python train.py --n_layer=16 --d_model=384 --n_head=6 --n_kv_head=6 --head_dim=64 --d_mlp=1152 --vocab_size=4096 --activation="squared_relu" --norm="rmsnorm" --norm_place="pre" --norm_eps=1e-05 --positions="rope" --rope_base=22000.0 --rope_fraction=1.0 --qk_norm=true --attn_scale=0.138 --bias="none" --tie_embeddings=true --parallel_block=false --extras=["attention sinks", "value residuals", "short convolutions", "an embedding shortcut", "capped logits"] --init="uniform" --init_std_qkv=0.0255 --init_std_o=0.0 --init_std_up=0.0255 --init_std_down=0.0 --init_mimetic=0.7 --optimizer="ademamix" --lr=0.00039 --beta1=0.9 --weight_decay=0.42 --lr_head=0.0152 --grad_clip=1.0 --warmup_steps=291 --schedule="wsd" --decay_fraction=0.854 --decay_shape="pow" --final_lr_fraction=0.0 --batch_tokens=65536 --seq_len=512 --doc_mask=true --train_tokens=456500000 --steps=6966 --dataset="wikipedia_en"
Each number is 128 + 24 x the weight over the matrix's rms, rounded and kept within 0 to 255. Layers, rows and columns count from 0.

# layer 12 attention query, 384x384, rms 0.0384, rows 13-25, columns 0-127
[[ 66 132 162 146 128 133 123 162 177 134 143 125 186 118 112 146 134 130  73 130 101 157 134 146  91 122 109 135 165 179 125 120 119 136 133  87 104 107 117 148 149 189 115 122 179 141 113 142  87  91 113 100 144 117 162  54 121 170 154  94 151 100 156 133 114 142 119 130 137 157 121 113  89 119 126 111 123 146  76 164 125 160  67 139 133 106 139 151 106  76 128 112 154 119 134 142 109 151 169 155 148 122 122  98 113 134 157 156 143 124 158 129 157 132 187 104 139 162 129 152 127 153 149 145 128  83 143 114]
 [154 105 118 107 127 107 119 117 130 152  90  99 166 136 124 111 111 102 187 137 107 135 134 101  95 151  75  68 157 127 138 171 123 143 129 167 154 137 164 155 119  73 184  98 127 151 161 138 133 163 100 118 114 160 115 123 145 123 111 108 119 119 147 122 119 120  64 110  67 111 112 132 144 171 152 101 101  99 106 115 120 140 154 162 119  95 110 129 127 146 128 112 100 104 164 138 161 172 122 140  86 144 134 136 101 118 124 178 123 150 115 106 107 140 111 105 169 132 132 126 164 134 133 181 126 142 122 108]
 [106 150 154  80 109  98 107 144 160 147 107 125 158 132 177 152 118 143 109 143 123 155 108 151 138 141 114 102 151 189 134 128 153  81 141 115 139 111 124 167 146 142 124 109 132 157 127 153 124 119 115 119  88 156 110 109 158 132 150 122 111  89 167 163 121  81 119 123 154 129 102 133  95 128  85 131 116 121 104 192 118  93 148 160 109  87 118 125 144 128 115 131 113 121 132 158 133 146 123 163 110 137 123 125 134 129 142 173 127 153 143 119 143 142 136 106  98 142 144 148 105 146 107 142  81 153 151 135]
 [112 113 108 126 112 135 150 147 141 161 139 115  98 115 154 114 126 124 121 112 141 116  95 141 135 139 117 121 143 136 131 155 124 158 146 161  70 138 153 158 148 110 144 132 102 137 159 129 161 145 160 121  76 161 148 134 175 125 134 130 143 106 182 130 180 128 171 128 115 110 110 141 139 146 118 173 122 116 142 174 126 129 145 166  84 154 114 143 118 133 147 124 141 115 193 166 101 148 149 175 109 132 153  91 150 130 148 152 126 176 138 164 101 124 118 126 125 114 147 131 109 137 110 125 137 114 155 189]
 [110 131 132 122 133 104 110 141 150 142 146 129 141 128 133 137 117 166 134 122 138 151 126 185 154 131 126 125 169 163 137 119 145 121 128  94 151 121 107 163 121 104 139 130 141 117 132 135 139 133 153 130 143  83 123 125 151 153 108 129 137 159 136 120 142 147 124 123 154 146 151 120 118  98 121 133 138 123  94 152 119 129  82 150 129 142 143 127 112 107 141 132 143 162 139 158 128 133 111 165 152  97 165 100 117 169 172 121 129  87 123 119 158 147 166 127 107 175 157 138 121 129  77 102  93 141 166 117]
 [162 101  87 123 131 104 131 123 149 168 175  96 169 113 139 142 137  93  99 136  99 118 125 124 137 165 126 117 114  95 145 151 102 149 126 172 137 176 142 146  97 131  82 105 117 125 145 153 124 134 136  82 126 115  98 127 113 152 180 148 108 106 141 104 134 131 143  80 135 103 102 130 138 165 127 117  92 122 137 153 136 122 170 125 139 123 106 103 147 139 145 107 118 146 109 117 136  70 117 160 124  95 174 138 113 103  77 129 107 115 157 133 118 126 137 101 153 102 180 114 154 122 136 136  93 149 150 146]
 [100 184 157 108 123 118 148 151 129 135 140 120 146 100 120 125  93 154  74 124 108 113 104 138 189 114  74 158 127 158 143  85 124 121 168 103 117 103 110 139 144 145  84 147 185 106 114 110 138  93 158 133 135 127 141 111 148 135 152 114 172 127 165  96 178 151 161 121 153 133  99 119 128 130 127 152 139 153  77 155 145 124  98 152 112 152 127 133  84 128  87 107 146 122 136 153 133 132 102 129 136 174 125 116 132 112 165 128 135 135 160 131 120 140 155 123 130 160 170 118  79 154 143 118 107 137 106 126]
 [ 98 134 149 127 144  99 162 125 140 122 146 115 138 124 126  95 130 134  98 151 119 138 151 156 204 158 140 125 148 184 164 140 159 133 117 124 118 105 135 151 137  95  99 123 159  88 142 169 152 115 165 121 113 114 134 158 150 136 142 153 100 129 164 109 146 132 131  98 170 158 131 124  86 135 137 166 108 110 127 166 124 115 133 149 124 142 110 113 120 115 119 126 143 163 130 135 122 103 143 185 113 101 143 125  94 171 114 116 118 108 141 147 125 139 153 122 136 128 159 134 110 119 100  96 118 118 145 168]
 [135 108 157 115 144 145 107 100 109  98 126 153 155 143 140 132 134 112 105 103 124 148  88 132 145  70 131  97 125 155 151  94 100 119 124  97 166 123 103 165 160 120 164 161 176 102 147 145 108 107 182  94 141 111 149  97 152 129 104 106 138 144 132 106 131 153  91 113 159 150 130 126 131  77 130 110 153 133  72 135 166 158  62 130 146 133 110  97 107 147 122 130 143 145 117 164 123 146 139 147 153 117 139 101 125 139 183 118 120 106 120 144 151 157 139 133 125 173 124 130  88  98  76 115 112 157 161 103]
 [126 115 140 139 120 112 173 116 105 155 121 110 122 116 140 110 120 143 100 125  93 148 131  77 123 127 142 142 152 143 142 128 112 138 137 183  94 123 128 131 140 103 114 156 128 137 127 149 109 133 111 125 127 165 135 105 128 132 117 136 147 103 129  89 140 156 146 146  94 165 131 157  93 182 123 146  83 131 118 142 120 118 158 159  79 126 124  74 144 183 110  93 135 132 136 136 114 153 119 120  98 135 127 137  88 146 101 153 127 155 134 133  96 136 147 119 108  69 178  90 124 131 154 131 138 119 132 127]
 [121 155 132 169 163 123 155 151 103 132 120 145  95 106 143 125  88 150 113 105 108 126 101 162 160 104 103 191 184 135 131  90 178 124 132  80 129 111  86 151 131 124 124 110 134 137 175 109 160 116 147 131 135 115 116 150 130 110 178 125 151 133 159 120 154 109 123 139 164 124 105 111 110 135 123 149 130 150  86 167 128 128 104 118 117 120 136 144 113 105 116 130 154 117 139 149 143 115 117 137 161 122 149 124 133 150 155 111 121 147 148 121 116 113 155  89 120 123 140 129 140 163  95 121 101 143  92 125]
 [124 124 126 105 129 119 126 108 134 148 114 147 125 130 118 127 149 134 157 133  78  93 138  93 121 151 149 162 145 142 152 144 153 125 114 123 111 151 160 146 139 100 100 147 160 164 168 159 143  97 129 136 116 143 102  95 152 123 115 130 109 130 121 167 153 114 145 138  77 169 148 109  68 114 124 166 149  96 118 117 133 139 167 132 170 143 162 110 161  90  84 124 177 121  98 128 158 119 120 142  97 115 116 130 122 148 111 116 134  97 135 114 131  97 158 125 118 151 151  79 130 152 130 116 145 125 116 137]
 [105  97 111 120 133 101  74 135 151  78 123 129 154  98 149 153 147 114 118 113  91 111 144 160 149 129 108 108 186 128 113 170 135 131 138 123 145 128 101 182 147 125 103 124 165 122 174 154 149 159 125 130 136 117 149 141 175 164 150 110 126 146 137 102 140 126 100 118 122 118 103  95 132  77 117 144 117 100  87 139 152 134 117 154 133 134  99  82 157  91 130 122 130 183 160 125  94  90 145 151 104 123  91 178 138 139 181 124 160 124 122 113 110 119 129 116 131 153 159 120 145 127  74 129  96 117 126 118]]
# layer 12 attention key, 384x384, rms 0.038, rows 13-24, columns 0-127
[[130 125 111  91 152 154 110  58 166 150 161 131 142 150 117 110 128 161 131 118 118 133 125 116 120 114 101 106 117 106 136 153 134 163 129 120 103 120 122 160 144 124  70 156 145 137 139 105 156 128 114 162 136 139 155 134  92 131 148 154 146 153 110 108 140 108 132 135 143 124 102 172 113 113 113 127 163 174 156 114 108 121 153 148 138 106 102 156 159 115 175 123 134 133 124 143 114 138 110 124  94 119 155 122 132 122  90 131 143 142 154 148 145 146 167  93  95 172 135 143  96 141 149 124  96 195 142 172]
 [117 115 134 138  91 116 136 109 127 142 136 120 141 129 148 130 150 114 117 120 161  98 119 124 138 147 108 141 124 109 102 169 169  80 126 161 124 138 144 114 115 145 102 114 119 163 103 134 100 140  92 111 141 118 118 135 147 146 117  97 143 134 129 117 130 140 126 127  70  91 163 106 111 143 105 121 128 121 139 144 133 127 160 147 132 116 106 164 122 109 110 161 103 145 157 155 152 120  75 159 144 131 157 111 124 103 131 135  86  98 127  96 144  79 100 149 110 123 151 104 145 132  95 146 174 148 130  94]
 [117  73 126 132 131 136 170 100 101 114 160 102 118 150 108  82 121 121 138 101 101 145 110 122 120 182  98 138 143 118 110 115 162 114 151 139 133 136  86 134  99 132 142 149 108 152 121  96 111 140 121 138 123 115  95  81 127 133 129 108 172 127 145 117 134 150 146 163 115 144 141 104 143 139 127 129 116 132 116 114 106 142 140 147 167  99  99 146 102 159 109 161 117 100 133 143 109 127 109  97 104 108 138 101 110 142 164 163 104 153 174 143 127 100 139  99 119 148 155 140 139 120 109 115 109 141 127 123]
 [130  89 138 149 150 102 134 110  96 128 153 123  93 152  75  75 190 132 108 100 116 126 112 132 116  83 149 154 172 130 135 147 130 126 143 166 133 113 120 139 138 133 113 107 186  86 185 112 120 127 118 164 143  89 102  97 164 110 140 148 137 123  90 100 123 142 149 124  92 131 119  95  97 137 126 175  81 153 135 138 131 141 141 154 107 129 155 121 164 165 117  94 146 120 129 163 141  86 111 182 105  96 126 112 111 187 118  98 151 127 102 115 150 138 121 120 107 137 133 127 112 132  96 106 110 116 158 160]
 [ 74 121 157 132 131 106 133 102 119 107 150 112  64 139  89 165 148 167 105 151 148 136 121 153 104 101 146 141 148 125  97  89  88 132 130  94 126 152  89 141 171 125 143 173 145  94 107 110 130 140 136 137 137 130 134  89 106 157 130 152 123 153 134 126 151 133 127 123 153 132 124 147 153 114 129 143 100 143 119  96 105  91  91 118 137 144 137 110  84 135 110 103 152  85 145 127 129 101 147 101 128 117 117 120 168 132 162 103 134 143 158 168 104 128 179  99 120 137 124 104 102 125 129 124 123 165 171 160]
 [139  99 149 139 137 136 150 109  99 181 127 137 175 153 100 119 159 118 128  90 107 190 133 152 100 154 120 131 109 125 152  94 130 132 158 128 109 150 118 121  97 137  85 130 115 125 134 151 147 136 102 134 159 127 124 121 133 118 136  98 201 132 132 120  74 138 144 167 101 132 127 125 159 143 124 100 108 138 120 157 156 121 128 123 132 116 121 141 116 125 116 176  87 147 134 142 134 117 118 151 161 109 155 136  69 145 134 103 141 142 166 114 134 113 100  92 110 130 151 165 130 123  99 149 148 141 138 108]
 [141 122  93  99 137 121 115 138 103 154 163 120 148 136  94 152 131 152 130 131 134 115 128 122 136 162 162 129 141 183 131 138 161 158 110 108 147 145 143 128 109 156 167 129 157 103 105 104 106  97 149 155 122 131 132 131 124 156 119 138 156 135  97  88 121 132 108 124 135 108 115 145  93 114 118 128 149 156 156 121 124 116 126 105 131 148 151 148 117 122 132 123 175 127 116 144 117 146 101 130 126 127 131 138 108  94 132 152 157 115 142 146 100 154 133  92 124 117 121 141  82 141 126 100 143 128 145 157]
 [ 82 138 124  85 156 107 146 134 129 122 168 147 106 109  94 179 103 145 123 136 125 134 145 125  94 117 137 161 160 125  80 108 109 158 101  87 122 135 111 113 117 113 107 139 128 106 127 119 149 131 121 146 126 111 165 118 130 166 163 179 157 142 145 115 158 108 134 133 147 151 113 163 141 124 169 106 133 174 124 107 110 119  75 118 105 156 134 132  85 140 127 104 134 112 115  84 129 113 117 122 116  76 118 132 147 133 161 157 129 126 159 147 117 144 138  67 100 158 116 105  93 149 136 107 141 189 156 125]
 [119 146  99 120 150 130 120 157 146 167 119 113 139 110 145 152 140 135  94 115 154 100 112 100 158 113 133 136  91 111 141 134 121 124 116 115 167 113 141 124 165  80 143 164 132 126  96 139 124 131 129 153 105 134 123 125 116 122 112 147 131 130 138 114 145 155  79  61 184 157 129 123  80  76 102 106 137 132 153  99 109 140 142  94 160 135 128 147 166 116 149 117 145 133 159 123 153 154 129 123 142 168 119 140 129 112 136 134 122 134 129 145  96 110 102 123 177 124 136  53 111 150 112  95 135 120 138 132]
 [107 105 165 114 148 156 136 125 106 117 139 107  92 108 101 103 139 170 111 115  90 140 130  99 127 155 156 160 189  90 169 133 143 134  93 128 145  95  95 155 113 167 154 138 154 118 134 117  98  99 174 152 101 138 113 112 136 116 166 131 130 182 127 104 155 115 118 148 132 129 149 138 125 105 142 134 119 141 156 137 102 146 156 146 127 141 136 124 107 120 100  88 126 135 157 113 124 121  88 152 145 116 126 157 133 165 143 137 121 141 120 121 113 136 182  88 105 169 117  85 146 153 113 119 155 114 149 139]
 [120 125 130 104 161 105 128 150  86 118 183 133 102 111 120 173 132 131 147 151  97 136 136 130 115 117 113 179 146 137 112 127 149 127  74 129 135 159 141 104 110 148 148 135  90  96  85 106 127 161 149 165 125 140 130 118 137 149 135 143 115 182 120  71 194  89 123 144 159 141 155 187 152 127 113 128 159 142 139 116  94 116 131 130 144 153 160 140 126 103 143  95 137  97 124 116 126 126 109 117  99 102 108 122 135  96 154 109 122 124 159 155 119 133 140 113  82 133 133 121 115 137 130 108 127 146 160 122]
 [150  94 114 175 148 138 155 114  86 148 105 131 117 135 112 143 117 116 137  92 125 125 119 130 108 121 133 121 157 158 112 143 143 114 106 113  98 135 105 156 139 153  88 109 119 128 131 147 142 145 101 119 150 145 143 118 155 121 130 111 124 112 115  91 167 163 133 128 121 119 159 126 112  90 115 119  81 120 106 104  88 115 104 139 142 136  80 164  87 143 112 113 114 132 152 109 117 127 109 130  82  98 135 105 124 135 163 165 112 162 128 131 118 155 173  93 134 168 121  86 113 158  91 110 161 152 158  98]]